python train.py --rope_base=100000.0 --parallel_block=false --optimizer="cautious_adamw" --batch_tokens=[32768, 65536, 98304]
Each number is 128 + 24 x the weight over its row's rms, rounded and kept within 0 to 255. Layers, rows and columns count from 0. Numbers have three digits each. The size before them is the row's rms in percent of the matrix's.

# o: layer 13 attention output (transposed), 448x448, rms 0.0172, rows 290-319, columns 224-447
# v: layer 13 attention value, 448x448, rms 0.0173, rows 291-319, columns 224-447
# q: layer 13 attention query, 448x448, rms 0.0218, rows 320-321, columns 224-447
# k: layer 13 attention key, 448x448, rms 0.0205, rows 320, columns 224-447
o290 076:150160082155184121093116105103168136110161135118120112173131115133112091134132156110135168137096138127139140136146120140215123129157156120165157099122076089133123113134146138159126144113116076135130090120131136136138129141159109147121135113137103142138105147151146156104134153152098136132142133130119115111127134118152124091142112134139124133168076137116125116120101148136130098102117141129127135111093134014080160141189045128157121123115129137147116116121125120175088135153161121121129137095112109106124152153123143121155113106126143119119124120088129106141143126114155139123164118153152156157121138111142129130121126114109109154142145166134123123092121137118107118210148
v291 109:158099147106160120154120102086136113131079133121136120144087101138135114151133121145090097118101172138146121088159166091116127161173148111145108153151158105156139137133135112131145109104117103139148116120127128163143160149156126103109121117119159137142137112116119111102138081123148105089133134146123097132162151096115134080077118158115104106099128082190159128107149165119099115145140143121131120123145151111109114093190115160117148164137151090109139162123158147107134097122098172107128173094110132133160187111141119120128145175165142143121112141126086175110131127067115110078152121143145154125093139148149123106176097140156082131102133110118118116156068147126133131094088
o291 077:102104131104139151169148113155137121108126133131119095145106120147126131135128138133085115120125122127118119112114139126007161170161085113158098105151126095127120121131127145146118118108179146140108114095080109096127098127119152151086130128090115171129136105110130120162112149105132126128132137146112119130099081118121124145142135120146195096116094146120107106121110148130174137101150166150123102133143131204216112130137196149140166113156139156112124135154123135105133129086120126146135144121108136169122139164118165112097131172135151108126116154144135111117159150126139170152127135101151096139143141111093123137143145118151107115123131106150151116126106129125137149066123
v292 105:163107146119125149122129143140128160131114100113131129115104173144098141084088105146170156102151161125135116145133129141140098105098144160147121109164116131158119165141127116159162115145116135129107156149138118177111137146141130134145099130106128142126146158118119159143124167172085075155137151120121105143121146140150127136143139099144159139145153123176103131158160127104095158140113124108150120096129114187126125139133119148118105101133097133107166117110132152140160077115128131126108145085122143079126124128149099080139138094156100084116151160140120096127104116093118116150120108101105120151090163097114164090165130116140106156163140108109121121190084128125179096144099
o292 093:124127127155127147131114118134123136135134122115100109137160125130116122114122110101160121065140113139145144122158157150204126160094099144131131092140057153164157122108105178121108122123112089123143139149126127110159125136142131127118119082141126140155145142115102120123140115140138114118133149107101141159141115089104135097137089096141116119118130175096150135110175146160116135067112122141142137101075167052109159147120062123126127126121130115139115165111123106159153112116132123153136142136121096128151125154080173132105145131127165143124154109128122124151117121095140142155147092131151134138111147091134152093130147135142108131132155129134144154108127144143159149195139
v293 106:088091166159184114157122163099109139122161184127149127141190103136119137122166123103116153134109145107085123138128104126124175141177135114143082138133126127104125116085131115134108130121174116125173135108159097073149136153113054084148134108162135114136127143191116126108128144131152115137121153128147096126151129163103116166138119110123154139145109140103133151149114083172149117108075117176100124165107148183107137127108100117103171159081134189134105131105140155098049158136121094127113111145097109122109127149095146143146085129070165114139139086099121076161110119112111138168132126132126127162163121145141181124070126105115142126128099148101140134118156081151126162121160
o293 103:178113140100116098131155123090130136121158138155141146114102137103123098129124144125114111147124140119071127129106099093071167133159141141156093128121151103112101140140103155132104128119103102085164152153164091176053129105145134111128151148143168153142122135170145146125133104120138114132145114050150076097148121140117164156138143136133077137154163084137104090106082108106144146112112117097142111144139107105072142138169100129154126120124115102149152124125109178136117112097160104101167131138096170099119127137123104089130121106107120119118143117059139111131128119142097081063145121129124108136155141102127144144151110096114125123154104130158147079136138145093169112157104
v294 115:186166139066125120153157129112113162080129127079122148112112136147133149137106128092105119094167124177157152108147129127122187110150131118151107134142136169170122116169072114134160131129096114141102136100106160136102116087187137151119138119145139110128146121139127138164133112104113092136125135147133088132081150168167101120109169188137114133138138132135140171124106123170128108147126157103123126090110128137122103154148136120153139151113123085147165125145133125122135123126097156127086153067093089138128126100126104105107138160111158116125119073118111173117131145125104120120141145127103156165123127149149119144175148111213129141109128108116153139126080110089095094112143
o294 118:133102121118136151179141108132156113124163112068119085116128099160117117155116103172100140099127121147168134086136101108134142133101112106128131138133130184126119129153104133118103125128172144146085167099122119129135128139107119162080146120129126127149138142143135109125126164141162108126113123125096183138172081146121100172168134147134185119117140176114084155106132152106160149114122136146162141108163121124169068142084134096127158112133157117138145080116124115108124119111054097145150115120116136141103112130112122117094110157128143126167142095184168184101141156134158107152135139137126130152113153083104121137141134140139158111120111089185149146148127138148115146120157
v295 105:103130134157152095126127147125118108145153167127135117078123147108121137106120109079094119151127155130136168116117104141124137114182168159172114104143142150118127146103101151164155111154140089082134118148103150095125130110118131081148152135171107153101128172121074105156123179147136125120122113175131061134080134143136096150115119132155148108128129179090127119160139118161137112083091156151118153154114103103140114125115129137088168100109105173175155109133129129135104139116111133130127108112137080147134102109123170103147117118087141142147134117122102082135110136132111153197144128128153163141144127124106106171114116101158144129169138120086158133155152105158161098163135
o295 109:128110120089089125125133143118123121093142142086100098110146118137138125083113110132134115127159118168130109088139135134109115100123073151113158196130145117192132117139126140088117124130081158108134145124125133139063157090122153124131134085136111171106125162133094135115113092168116143127138106078147130174170142130071152141151102141114150111156174142115167092098128120073109117153148182114150116105137122202199140127170191139105165146130133115126176149124096118163117122098127145096146101123141122080125146135121134113146136109119134117117142130160136141157126159115160117119122088102122115159077160110097110106129146128119102138133124106125115104160163119156143147059126
v296 106:165157138109125133103136101112120114113110113100110125129139097141138182160152139143155099139138113149099146099165107160120117162164103131140135129135115182162129103147117121152161127156134138135114093124170148105120130156162182154129127122103113117125146141094099098131141092138147129103123114170140106121133113136169126148072135107135116144113100164146138138210140151110138149162133167131121116134157149142114120160117189121161185119129136073119107161132115135126114160132132079172150125153081095137161147135102113141118113125158185134129156082140129169125120121130152151071120118125137131178114121118154131126124181139163113143093112128119131031145132142117123098090080
o296 106:139113125188108143118154084136099081137122108118094121152125135119117124136123186182120165154140121114126188144150105077089139125136093125140134103137115144137117118168094138121124092128102110149126137131164095137133151116085150127081121115107140113121116109117125082134146133108122128131126135141104136129083100118098115135087105175121140128089127138096059157074149109139103131166130097212139124138120137122152169169133127132122106103122163119098171131135124107092120149107085143128130180133117153165129142094119104105139097143133119149085130126165159104130136117179158119121119148143138137107139131134085144132113179113114179161126101116103156140125100148102122099124127
v297 099:109104108163112116134137136156132119151144150151124134114090180092093118102084126127140149138147134112104128129106156148131105110057124130145188103162106139131164141126131150137166147122136143102125136162134123166114142130103151137134143148106133122117106148115129153121126198140106172175148130135130161091120108123140118128127121127156150135129155130108101115100121111119159160135112056101158130138170133137133144136152124124155110070134116171095149110141152109089161107126118110133121072131131098130133129102191093143110139110132122113154117196123140122141125133153126110160162125088137141100161106139073126151145130125106101119132148128123108149117126155120107093142170
o297 110:112107142124108091132083127133101149103139136147131157115169139111112125103137079119145077113186108117146097109124149169152101150141113127119140164115165139142125153100138121113138176112104151166144118101127137120150155129134138098136120124134096125120121163119092166146124110140163133105146133111160106155141112133112133112114087096077136133090120141137203105169134133115107127091135138114103145145107156203144123104106182140081130142107129149123103162097114127114142102140157135124105111126119136124103147144114145133117105148147155126097154139132114144116074122102142120144119103121154120106157159144146156086109117146110088151116137135097146136129160106153122151081094
v298 106:161098123115172102151175143178118141108162131102082112173153170142125161089127130122175095183128163133103174145130156137133108126137150147132087126123139144138129117121118135138197117135136096090097129160118156165127136112128090138145155144124156111103141126147138120158068147156097077170158135150137134147113165172098098122150135112121173140140095176128096136183145145173122155104151103149158134146107122115126134140083086115143149103100141188085114149113131132099133146131141100131178121117149141140176104132123141110128141108121124128143114148112107035132145127122088147118122155113137145110122128135142176146105130143146124086114133125146110149164097128141114048098111
o298 112:140137146159126092116115150123118144122127110101118114137187142119112132125132045136116133116146139120145107137152141148116077128117094126134142155142097112133147124144136173122123093120074095093138141146141159117112132167164147123127111110151144126140138128139046132104152135125136132118167144115138104105120142121120135156159121110099123076129106103124138148106125142124147158161137142105152122148108147055101119141090073125107116109135158120126137162131122139101108118118143122124094147106136126126123153183092143127131142120085136127110146114120144126135179122141142091167133143103139166151095143123115134109148160180135111161094117181145124150146168151104104125193139
v299 107:135127154106161120173129098110108127107211109105142138130113168156103142167159138119144135136130137106119133132119132109115115082104100167047145107134134094098145131147127092148096162151103109095119115158141089129141124127079132116133186111151130138105150125142129122131106114124104117150153106127090182141140112128081125113142114122144126079146119161135107137160139150171214111132189134145115155149119138075150128139107136105118148086096117165095108139075111143109149120136121109170138119122183179134114106142107158102163104115076065117116154126097130090125092121138130109093126095158115083113088160119087114121104173131110117114188127141114168150127125105143088164137106
o299 111:141082151111159146104158101146110109122104149114136116143115140138150163148125137129119066124091152140131142131124125140144118153117181146152095104118111106142106106145133131130174149093108136093133138170147119146117129122171108127118095142185140107091168119119113104129141145149145123139100142105115137103150152107134166136108131155134127087151107107154119138107134133159145126140125111113156134168094130166118095123116154101121128115154123114144087151176105146127136096129120104120104161134176090109124139162136120137110195111115134093118138096081131114169152151087102096148142099099097142148100079152175107118170143129108164157138162145144148134083140158093107173097139
v300 114:184139098128092088142159116189121140072153152084097117130162137117123144129136157113138114135101055139141119139131118119131180127076115099146154150130150139166156139112097125107175087101136156155094112135144126086095093122122138138121113149135129103140087108100192130125111113128088134131135113105137131135117131195159153092170137128139104165129120154102128128108090153107131122137117126084116122091151119126109102118133165139165120130141112135162160161159130105109103140123116145068119105122136118154137129141148112141084111159172150152157160108129118131118173124152128130113130153115139144131112112120151161152173100140132162132133118119158061118107114137122079152128138
o300 114:141131103158122111165089115132142110157128158103177149128139124136094140135143075120118160140136117117150134117125132132129115084150136120097136129127138172100105156130125104101113123125111115175140131131164142106155122135099165134150170141110115099109093124119125122114158156128085145122125093148132115100124096180139128125168147133097130147162123125129118140140097127118151120123117153120100165077152111084087111120117096131142114134100126151134137121104114110103130123136103167118097108128130145121099097099141086136152090149122132172193159108141205160128119126156116079135134158138145151134157090147117114176138124132129101139121097135137097138141111111112102147160120
v301 093:108148106121154107134146160149094138095117167094082121098134127163117140149097118084172070168116110119113146157132166105122163121100173149149095125136154155146161086110124105158136132143120122133157157118114099089130092103087063086141135100155117133112111129115124139117075173084115066156149132145132131124101134165136108090129096130120148149099133142089102138125118118166115139145127141102105118118125122128121143119118114156186113118117120149131145140107092106097183116127117153110110109166101130144144141100121133169126113135165150151134106094077109122137091150146128129153113129105139151114117130133138133136151173133137160092133130145169117083119080079083117113103130
o301 083:132082148135116130124150139138108158140131150122125115109125103137139124135118070126140070105129110144143129120121136128048137113129114147078093128149149142145143100142135177125179051159112115116177180167154124080135104111126133144132119113145117153130161093128135134175106132105184128129150097120140142145155100148106118159105172135116110142106133154132128132106120128111129146179102107125144122142107111149151095110090129141160133109151143087137108113149140109068171106071086132107151157149106129117146079151125141141110151149131092149176126130133156144103137153148132119143110158091114100072120098090132109110159157161159129091105124144151129141132131151138136133126154
v302 109:112104136130144107164080142137114111098170112143186120137153116107115140156160148120143127082121099135115126102136133133140109156182112163084059112135099112152104118101095135105122118123112147134106122126131139129128179103110084107104114153168150130158177119165126162134132118156127145163102123082099111120135157144076143129141147112126105138159104113193090195087143150115092157120119125125097134113120135181129145148089100149088133135134121150175115137118123147158104141129124107121117136070138134122139111184143147097130133122166078111126146082164132085145117125115107118064116110122110147139106136106122187099116097121147179116142134127141149178141128119194149144115113
o302 108:138145111100136118109124143143138125150121124147141101126159139152138138147113152100140193100100163132138125103126126164157121180084185125156122110132105063117140128115112110097101162141147113152120147145093134150113155142134123169085131134171144150127122162132145141118171107133107125126143148123117126107129172103135114113132119148098089135138127086108156139138101112148159152132137156124103113117128145061115090148119075150155114101132115107123123118170138144139107104179135112179087127101105159142112119112108124104146155100124147146169142084085107114168130122134135140188133141095102187157145123111138162134127102132111098128161102133179129111121126154091134141190113
v303 092:127123108121121137114084090113151127124087134133102135087138080136100131171150089109105138136111110139153130130121138133134156139147131127127116132119214088093131148128139137099107126097104151112149157083150086167090112178137125141130118099129133114136095122165146122095123100145146140118099133063141092143183109157082177127158114132104127150122119125143165120134144137122106124148135135118133120115118083155118117155145123105152137176112158106157119128104139146141094102106141119090083139125136216095099191150154101164147126126148186108137153165125147168124150171138163110135093129133145110121149127112119143108142126090086142127136096103134080101090125117132167206128089
o303 092:126167107127154134133096095119100151116149169135117157128081085134090153121133157072149117157101123137129114120126130120108149136155095106152141108127149081089125117119140133132132089108144087173135088108110116136138105111146119108130155128116136129124127130149170135157146092148170124144118125152101112121111141149148161087150151142124115146173090166166155097141107148148133107082117094107105124134133107084073148134161082143153120123137112146142130093126143108149124145142144143134160113119117148123132108080145174150159123172125134146144118110121139071121124141107122142113126117127126115124136115094096122172158158088108157157128114127127141122098097176103138152171102
v304 108:112104155117149095156112129112122145086146110134144115080132110131117146150151118142118162091108097148134112059144129150126124149174120125150080121115140107174135144165118128086141136099147121099121133131170110177115157155121135114153139120109132139149122085163091134134136110200109137129124117112127090115157128135099117146166171101118143140142142101158121189105118131105115113100158110144127147116169150150133142133153172147118140145130118127186114153114146162133108124115117126121140141042105165109164176168151100147128110144140123160128127128162151129138115144115130098058125128132158150157149119114118096164139130100118135125149110086138147204156141120104114167143144
o304 111:127122139110143132096128110148106125122134148130095114135140128122092129111122143113100137104127137130152101107134130153142137134163102097145125131146115083097123146096093104111086157135119154182138094127103123167135099103127151120108126164090109155168102098134132160127126114126122129143170137088128086152105162122135173127136101159097130125117091129129159135151090145148130104114143142132145121125158114130124130121172145157081109129152097152132103132153161132147106158149149140114130113093090176125115101132139116096152065100120137137166092141140129099160105132119162153144130114113127151114141177099113116121124131121074089130139115127155126098104108107127104140104120
v305 102:142177123089108098122157132105142142112154115103126152134132183155170157141153145092125140139170084181125136083150115140117182140129137096119152130115133121163138110173100129134114137118118111114107075122144169158104117106145144140130170139148130117118105109118094100151117085094147134160140120137137090106122111151168107129121172158155092117149123159124134153130114128152136095135171122132115143123116138102106113143103133117186178104117121119137120165134113100146085141137117164164172107148123140156140120128089141140108119154083123139120108081151121138147149167148100145105147134133160135142127104110098089167136172146154108102137111112122144158092139139080105149124140
o305 104:152118141126111130146142104121138129135134125060160138101109137110133137103121121165092152138074142146157122107156109109164112117124103118149114142143164137083099135175096096136122130162147145114111154136145157168117125117123108126133120155141161108094154105163159120118130127161088136128153114135112132128149130149107126167134100155125136147121117116178080150129116149093126092127120140105135142145140107140149097167118163094083122127109119148130140096115147129110089122150055120137151106144127129127113142124151073125094095155114103129149128111145155137149138130152125072137142122137109100169133109147131122170185116144130131165131113133148167127101118158116100125094147
v306 101:146124141135122128106110106111147158115130151131189091143151074133122143136160151147145108124114102099153136137153095106128115132185067129086071113100132156141093112114109148126118130109139126129103124129121146110146145126115143143108144137157159106146170154144149114178152116146126103120111095123127165141122158096120137127113180131140126147127103123181122144123127131139116135120097144164088134138149125119107159129094107116088149166129152118150141117133112145124095163148109125132175132140133110121133102166133155075161140102135146154117138080166114137137130088149136141089143127152106116153119131178094149120135114136148153113106127131128167135112148080215127166073098
o306 111:105142114105142098109124121132154103137131131142158069166143153140136126160112163158122239168104153131126158127119121131109131107089183097130144108127138137077096124135122102104084150100128120113122153158089132108098130115093148114065128119139131119158087148128137093092140149127111134112114144143104173086131150089112116158160146166145149120126135106110104128115132119141142150139135154116119095096141118091130082125140107137168117119121106109109146098133104143163105131113115082178116153109141125128123158095130103112149188128139101106124145123158099122165151135163140128158160124127128129133117130096095111183128109114093141127136098147177137076116188140074131132147133
v307 101:110136140116105134119092100100136126175098124158153124102143171124131100174133098148138188133117123139122096099142144147134146099140115128113169118089167111106148121138089125145092149127122113137126146143117108195085127133116176153131127113111112116104113163128119088151133154117150172085120109123144138123107094133103114144117117125146092158134147107138157109128128132124152118132124124102151125106161102163142125105123148120134116128147162125100121086165125137114085127115152114112107057172149086133116119102147091163150146096083212133124143136145108171156163191120144113124125109145131069069113112103071100119111138121095090163134126144115121119104113112095124179115115
o307 105:122138122103166144116110140131109160118099143155109137134127134125100127102134165126135074131152152158120109132125168138186143090161104110115148129110165105125118144105103112114127116144092162154111148164151104173184116107139122085143134113168086141120147146133150134159127128142140115124105136121103128147124117117123142137129081111140095129143115147159118111112155119127099103089117114102135145122124109197150143113174198135097099120142117135125129093091126119104102109143129134160150097128131079129127104119144154119149147126164116127130103162098068098171112156130064106077141106097100067111139094157090155142160106123134106145117124158157176145128107119126142151067115
v308 097:127158122109140170117137152118132136135115112093096098177126098136161120123148159127145109122128148140140145124161122108117136093096091111073131178108131108175109087133131128105138144141145113119108119092145128139148137147189197207091113134122138137114149099127140120149119035132139127061108130119145156152130145106125130098096145158126098119113127137174171129154128134108130133151162171120127108133105180116094107137131130139145126122118143111068099170115143167129085112132130112155147159129119154133108129131069129104149108144128135114144126138119128161102168098106112132131131137175114133114093121152142137062109117128138095156118106140086105071117140141102111123102137
o308 103:144176102144196150120140117126203141120120109103100128147095134118131120129114147139116154144079127104119158163159088105123147143150191087136130066130106161103123087172151178178137145144112115102116111116116121104121157129123120137122137134158130118114137102135130107084136182116118134123096134148090145104083098114158094115131090152120133108137097104131069150083129108161165132111139125147179131135069151101174132134129111088134148103135165128129110104147114137138144126112116115156139166144153107148114159124137109136104088134097112127070129121136143141142209125173116150109167135153134117162124117151149149130140146130142159160122153136114122155098091148136122090138135
v309 107:158122132119140116164131147129144112148163118113137112177128120134148122127165143129135092141106093093131135107130122083130136139108080108103111113103118123134119109113126143094146127122155105124073092114149168175166146116140132147086143163167145092139123097145143136129126064130149127149158116145142093106114154089124131099123153110128099121137120153139136141140086131095088143113129096154097127147127117096103098156117128105127126113102139094104129172134104148116048181129126105149189122166138156152139087166106158111129140121140105139162129103119097086150148131122133100093095154139151139124113139135101123115072090148095134136137112137116160117129185151143104157118104
o309 100:143148118146140112151112125139182122131087110095141114118114156102122106128111134155123203153088161095091138154147147134177109086126172064139121097120098119079123152152135092097117151116112135119120097103100142125118138161128133109139148174169148091146122119122104138080142166162107121148127125153123126104105163098133145148179122155081137135135115081166132163122085132123153134129140106136142130131127102079114131140162106116082130123124127150090136137132111165144091151130135102153128114132149151144098201126161086136125125133095080126142155119108155090161176137172158116122115133081148119114169104131147129157094107148136108160147120132113097092114128129101080122147155
v310 090:146122129139087149091095112144126109122067124116140107120153118154130139159111137153158159120160097136097109110141128119135147096127125157129114133130128067149122109116138131099136088131106159147142134140139107120120100134141091143104065122167134150126102069131110152106139076152160114122103136114152109127145121122123112114165121164143130168103155105181156154099152139123121086167127150105127153103134130160132112113169159141162138119119121096138112122116126164149103104098089141134116149111112151103125142183102104125138135116148088101129183119138179214134152125108115117058118101100103104120087152120076163051127123118085077144096123120138114053135139167099144150126120
o310 095:129138125113142148122123108165129139124078165117173152118120136118110151156129107110197105166145155115109121111187138134133142161116114128105138055131092117118160116105124149153163120131168112140132070112127106130173098155125150103136113133137120138092165129117123150166119156136145145150113110136112124131098142128174119076123119114151112147163103162121108145120150129144105100089108138118104173124111100132121181110139133126115123125148134107106135101181152098113134148117128125182139128126124107125146122116104163138180117133128149156100127130131098093119111123158126131139109143118107139101127088144145157167137156128117089118152130105144136111068087124120130126117094
v311 092:158159119121125105091149170134134136121131158157078161131142108110169172136108131135140123188111098172119128134101125109112146140117151119184156124104100149134139132113162126097116120104128115159094108174092143042103104089165119150117133136123069134120127142126130123179127111127137137135127125114131129129116126130168093151109136130105136134109084135068119122153087082146163105140127123110120154122129145142113131150104158124135100088139117131112164134152145056139118088135141136112145097148130102153158148114145109151090104144109133132139107136158132145127146140138147139137157163079157123121157117130185086183125103144132119132147095097125123160146088134121115129133164
o311 067:124122119215123110148133153125118124138137121112161146151132061110120114112132150171097124146142112133124130136142116086000124089153104124085144124129151144107130124124139113110078104130126147133121177140195125123154132136098116097149126130121118116136125099122142124111122134092113139141140115111120088148128131201123108141121147124143128129092126155119122143146153130147101124178168129137142124103163111189156136122085186146141098145114129145120163130103128123128134125102123107102118106145124126128128086131157104123123074111130126121123128166151127151124114112143121125104107165137128127108115135150151109150077145102139128099123099101106130129140151125129119120067101
v312 097:174145163102089167114105098137145150140070137114151116146112145109143133121137103141154126144126126132118118143143144133128123129147097128071152150117138073162103113150122114129120148101123132128098135110114151139101129149185149163110084095108126117153145146151130120125149070163137143077122095109138142160139139113137138140113145139153130138115155106196167113119152142103091116163127134120118144084166130137148136150129110109077118125105133095067146121126131144150087097106132127108107148111130129111093156155112109103142136123119127080145186156164139175101148104123114132125144118120109106111089130133105149072135049153129114170136140117117110098126106144148148162128091
o312 088:107155089112136129121084093158117106130133141108137115159100123129098111129116164095152127150101126117113128118144133090042129148160149128167147086120083130133143121130095114134120158117129129143134083112091135106163115131120131123103119085127117071132138162129146129120126152119131127124095164158082157093116112107130092090146098099149164078144108138103156119146169134153128117078151123135114133087114146161138181152133160132174108104139149150102209139110114093186117141095127108189106123108120079147123126133117155120126123144145145147138129151129103091143132112102131144126150133135152125159139117111120165162109138093135132136133143094098120130097105089137154141101106
v313 120:154113153132146115157106128109115152095127129119111131187218111116099116139147093110155113119119083143112148121136122113124155138091128116149151154109132130126136122104146132100156093099133144152133103107127100112141132110123100107119138140162147119147132080139170123096117154123143127143128142124131177165170115147113140135146123126112142181106134103079143174142071133124114119106146125148108140127137117125156108135123127117158121127127101128139117100125153189097070160146120136110115115170117153125117103173149142162135123138158097174145128100139159138169138155130150122062143165122137121110120120165157175108115082106100151106104120149161113150111166135151110151164144
o313 128:143141108119151116155152126136123126125082113151172177129138163132112145165149069132107130129137145111120136116130152114114155136107143124088084135111125128088104139129146109109157123107107112120142107121128120108136110154110143141133158152140095111109117099147133139157140115133126137130098124116151110080083139157175161178156173113104125153148103099134109146158124111138125133135105112125103118122146100090022148120116073136142128139105105097124112101124112167128087132122165121132106159133155171138105103083162069144157132118121129125167135114110174103146130119144116154157117178155119135105137101156128121171137142122125122139124103099143099133135120116144119128184121
v314 108:131204108081109106143146158116124129106121122122128154142105158160166122104142167130087138148147095127097123112107153115118202139112131100090117125114104095151106120138152126159103133170108134153129132148084115086106121127194136150115139149104118099123121118142133118144133130081102107130149116152142114105077156122113121113119170145148109111124146148144148157081133150160128108120166125109123092130126144115120102121108173137147118119112154139144149137139150094115110136123095101081061094169118144104135101120119125148109154161059147117129076088142106143096163150146111116128122146156149136140163144147144070128147139125136156099127126130111154203099115118113081066143171
o314 100:125105150089092111148113138159153096162106122101131085136118124133128126100125135181090112130117143117109108118146065091080144116076128081127120123141148187130112118110135101091112134147118149109115150160124100112141130136107106141135133155139173101111148120138140147092150153102132118135112119107123135127183114159109131146130139136119125124132155116146121172114128135111156171146152106114167140140154119188157090115074195084104132109099114159131167128099154145090109138124042116156169125134124099131118096140153124128088126146114079128096115130184143134106130134137131107120125132114137131118127091152125119163139136117144128093099139093119153136170088129098113144064141
v315 108:106094106157128100169107156100119102125174137134146099128116130124144125138146097126152130164133144101117107100134122122122126174114122123131124109078131134142134133089129145115147110140148112128142083156167122132126145137087145129142185122160108119151124125135115121143109133122139127159177139164124113122148119138130132159123128055143116176094098157087121168155139106146112148119145136166114105155170157158136134113115113131122156090106135121157139156108091143114053143122126126134198104193106109133134111171134129148134129121163141133123137119150135161162099140155150151048113149102146136137123136124085125139078141125094160115111112150147160125153164117121121111102150
o315 099:131095138146110099131128092098106102113077115137130138087140166111145139135124106161100153134142165082157144124145139122088129137123118126117135114117151107128098147137064127127131104154080184140164152170126104115109115115091181126130141135188110145108129108122116140129126101095134134134123145130110132090067165126115153154105138141082130167114136090129123149111141121123125138124132120147143103141132118169113142087159172150111128154126120106153133113151135135135088127068123134157134138137113183113119149123156083098146105124095102131135108124151153106159124134170143115088111165144089122116092166102160120170137153122088114109135102155124126101135135134102125093075119
v316 106:148148107124125111116154141115117128094113111143152132115116136142156105129164112120140156100139120132155124093156106105132128139173125124151122132101109124158143140133116147108139131146115138127118100187165160187142132119157154129125143145109119149120096080135079131135132074142100105140164120127091057119122132118164130118129157129112091118108155075152141143095129143120105113102155096122124099120143164109114108127169157133150124178130145099160103137137144100104121141110125151108161147120123164125146117130117106118131187177162128134122115121152105154109153126105107143070115146135113122098156118129088077154176133149148116126129089116120202195172143123111142093119136
o316 110:157099159128114126112120131179194136168106081110111098136164159140110111132090129152125164112137132112122095111152129118122134116111116097124122130143125152123118120131081105127071150148172147141116081118086123139127142146109169117122123140097151181133149106148092119099128154143090131122134118128100160162128138094125139161125120111115163121112113137098130145122120146118135118138157142136165100152150109152168094130130178105119131162161103157134123094130139128120091174135113147157137072125098136115090140106125099123143084136121128122123100135176112131128141131105143134137117127116109139123112166127076137155117114167135104114129106161114154090139104132108132111080142
v317 090:122162097127134096142160144143153152109169095140135150150160170128122094092133133126132140138141102136119123145128151154131124130101111098098170113120079104115114131131096130171132111107123108154120097150105173160134121136128115110141170131146173108103113133134161137159149210095109142147150158182131122098080121099116122115150109111130133127134151145089117136135084175131104148109099092124140112140154066083154109140084134123118121118131134161120128095172072138094146146148161153125116090175127100153143079105146122147103169125086089170124096119108097085160155139128140129136118152098126123132163125147147125179138171153115181081130119117152119186109160121115102086164130
o317 063:126148153136107120132130140162131118147101104146142120123181155145134112106123104134120128087129124131106126095139157145255111087111136132109130162100147158133117138117108102129160114093112116111114142121132163117138138172106126146136128123147146127128134126149129134129112120147122126121124096128163142115183129124115142139127152120116136173095151122149120147123121150119144134154110119116114135119152122059053101127103063135140151140088118126125127132071127181106085147192132137115099128103135120132134122179143101146098167129152131131157138130113141109127146130114116112168116135124125136125121118150132133104121124171137125105122138150108145139165124076130097126184151
v318 095:123094141143136137122137146145124117152112181114141092102069105111107131152134103149126111176074121107154102112147146095119139135146128126144069122148204139121141109091118113152120109132147147107132138110122117080124124166111119130126099128172144124120132138146104160133114133132150099098116112109104113106130143116117116110090108136154121128112090134169139124128168103149124143154124148112091127125144150167110147118156131160071116122124156155111141146132133125123142129134106138113156156115152074113139154123155144109158122135138158113148148107108078131106095113096154106108139126108129136097081118127124147095097108143115102133121137101148126030133116113182147143105094
o318 066:138111096120135145146150111140129133120155168113114124128091111106123133129115157112131134146115074134108132147125125104000159124143142148136119120164147122112109117110118136124125098142107135123110155112121126110126115097142161147120131111127112160133114133114119151136135128083156120127117143136109111143123117093093116109103134163117146090123151117125123110130127126168156149110150138158145119122118161229198119124151197161143134146147149117122139123165117131134180105021151117161154160155118128115131142120093169101134143132110139131137135133142144142130144150143122151096131131083130097121125128096131131131128159111142117122115114121128158092103154133107163112060092
v319 106:138140142127122135103104156106163107152114109114149111143105119156117091122130111192106103126138152088169138088161087124134113150141052115117117120144172154134131142111143146140117142139140122114109127115134138149103095113140178161117135150129154098107134132128174124109145132137118135132142100150130121136085170112141128132106183083168103109116136160129107139204155129101110133123130116156124108142151108096136131152092145109144131134119143122101107136109108144139128107137122083167111112111119094131126150133138133090120159103061166123146110117094117081145106106116158110135094141165111137133138130134119096107106128138098111157108112105135111034123160141147147124138127
o319 100:109162122136124118160123118134175114120141157133080107135114146109162130087127128173140167155142136122128150132176123159186134080111155068134160105131124151120123129104145147124146129119110107153114117147100113116135116141122115132107137109165115117120094115115109147116154159133167121120109143168102087130151142066114135147166102164107143110096110092143150102128151162144114103116144107134147170126118154106112137127169107136092117144067141166104088148126139160142119142113146121148157143112142135088129165128158138133111153153127104094083163118170143110154143121160177173116124101119143074110102142130135106142114135098124141138105122127093157120118140120117150121153146
q320 079:112135138119118142130155132107129168148153143161145105105128129128112100122112131077106159098154168149138116116167117143134151138138147152138140133143148126155129089081116134156132139150130179112105155143176122142135160142145097129132126145126135119156141148145138127106128140124095156143134123090149134145140140074107157089167152100135120120156099157167125122135099113114150146137136075128139203123090144190165103120136139101143140164110119147165140139145135116145147168137107100140121138126126104141171103148096155148078157154144146097099108091154134125110144081146107115162121121151113129196112100155141096114110109184154108108144157179083148110119133108134130143136075
k320 085:091121109147140140141081154077135136134135095153135097138158148121131118110126129144123149158118162103161113110115136117096167159097086085149138187119141145094120150135120116106146160157119105133157192140128098115077137187188156107100140100153060115095118148133115148165162157113099116132116157166135127084087093157124126136089156149076122117142152114147120119150106129128136124153130143118134143128136107105123122150125149153144113113128218102147117149096078124149119132099139100072109129150105143158133135126167107111133138117094153126174148101137144126152139125128113158083134119097161097122095143126167086121066119118097134083123154155136116147136139142113171116102162
q321 091:125121141133098104144112107075119128148125113096125123137149111174198123135157141100135135136145136106112108157121150082132134144148094116124139123110163142115104101099157124102097118168109128143125156084144138135087116124075127166145131107143112101134102085145093132112111111142134078136102089094152143145133115106149162151129123140113117143102116138148143138106097167121159119098154111134172106127139138110111141126141130198142113121123166158122120149121101157115091140121124168126117114129129187103165131157104097136124147115144129119143114135141080086151103092113121103097079126119139131092137117128149133122117115136106133137174110188147106082129144113126102126136178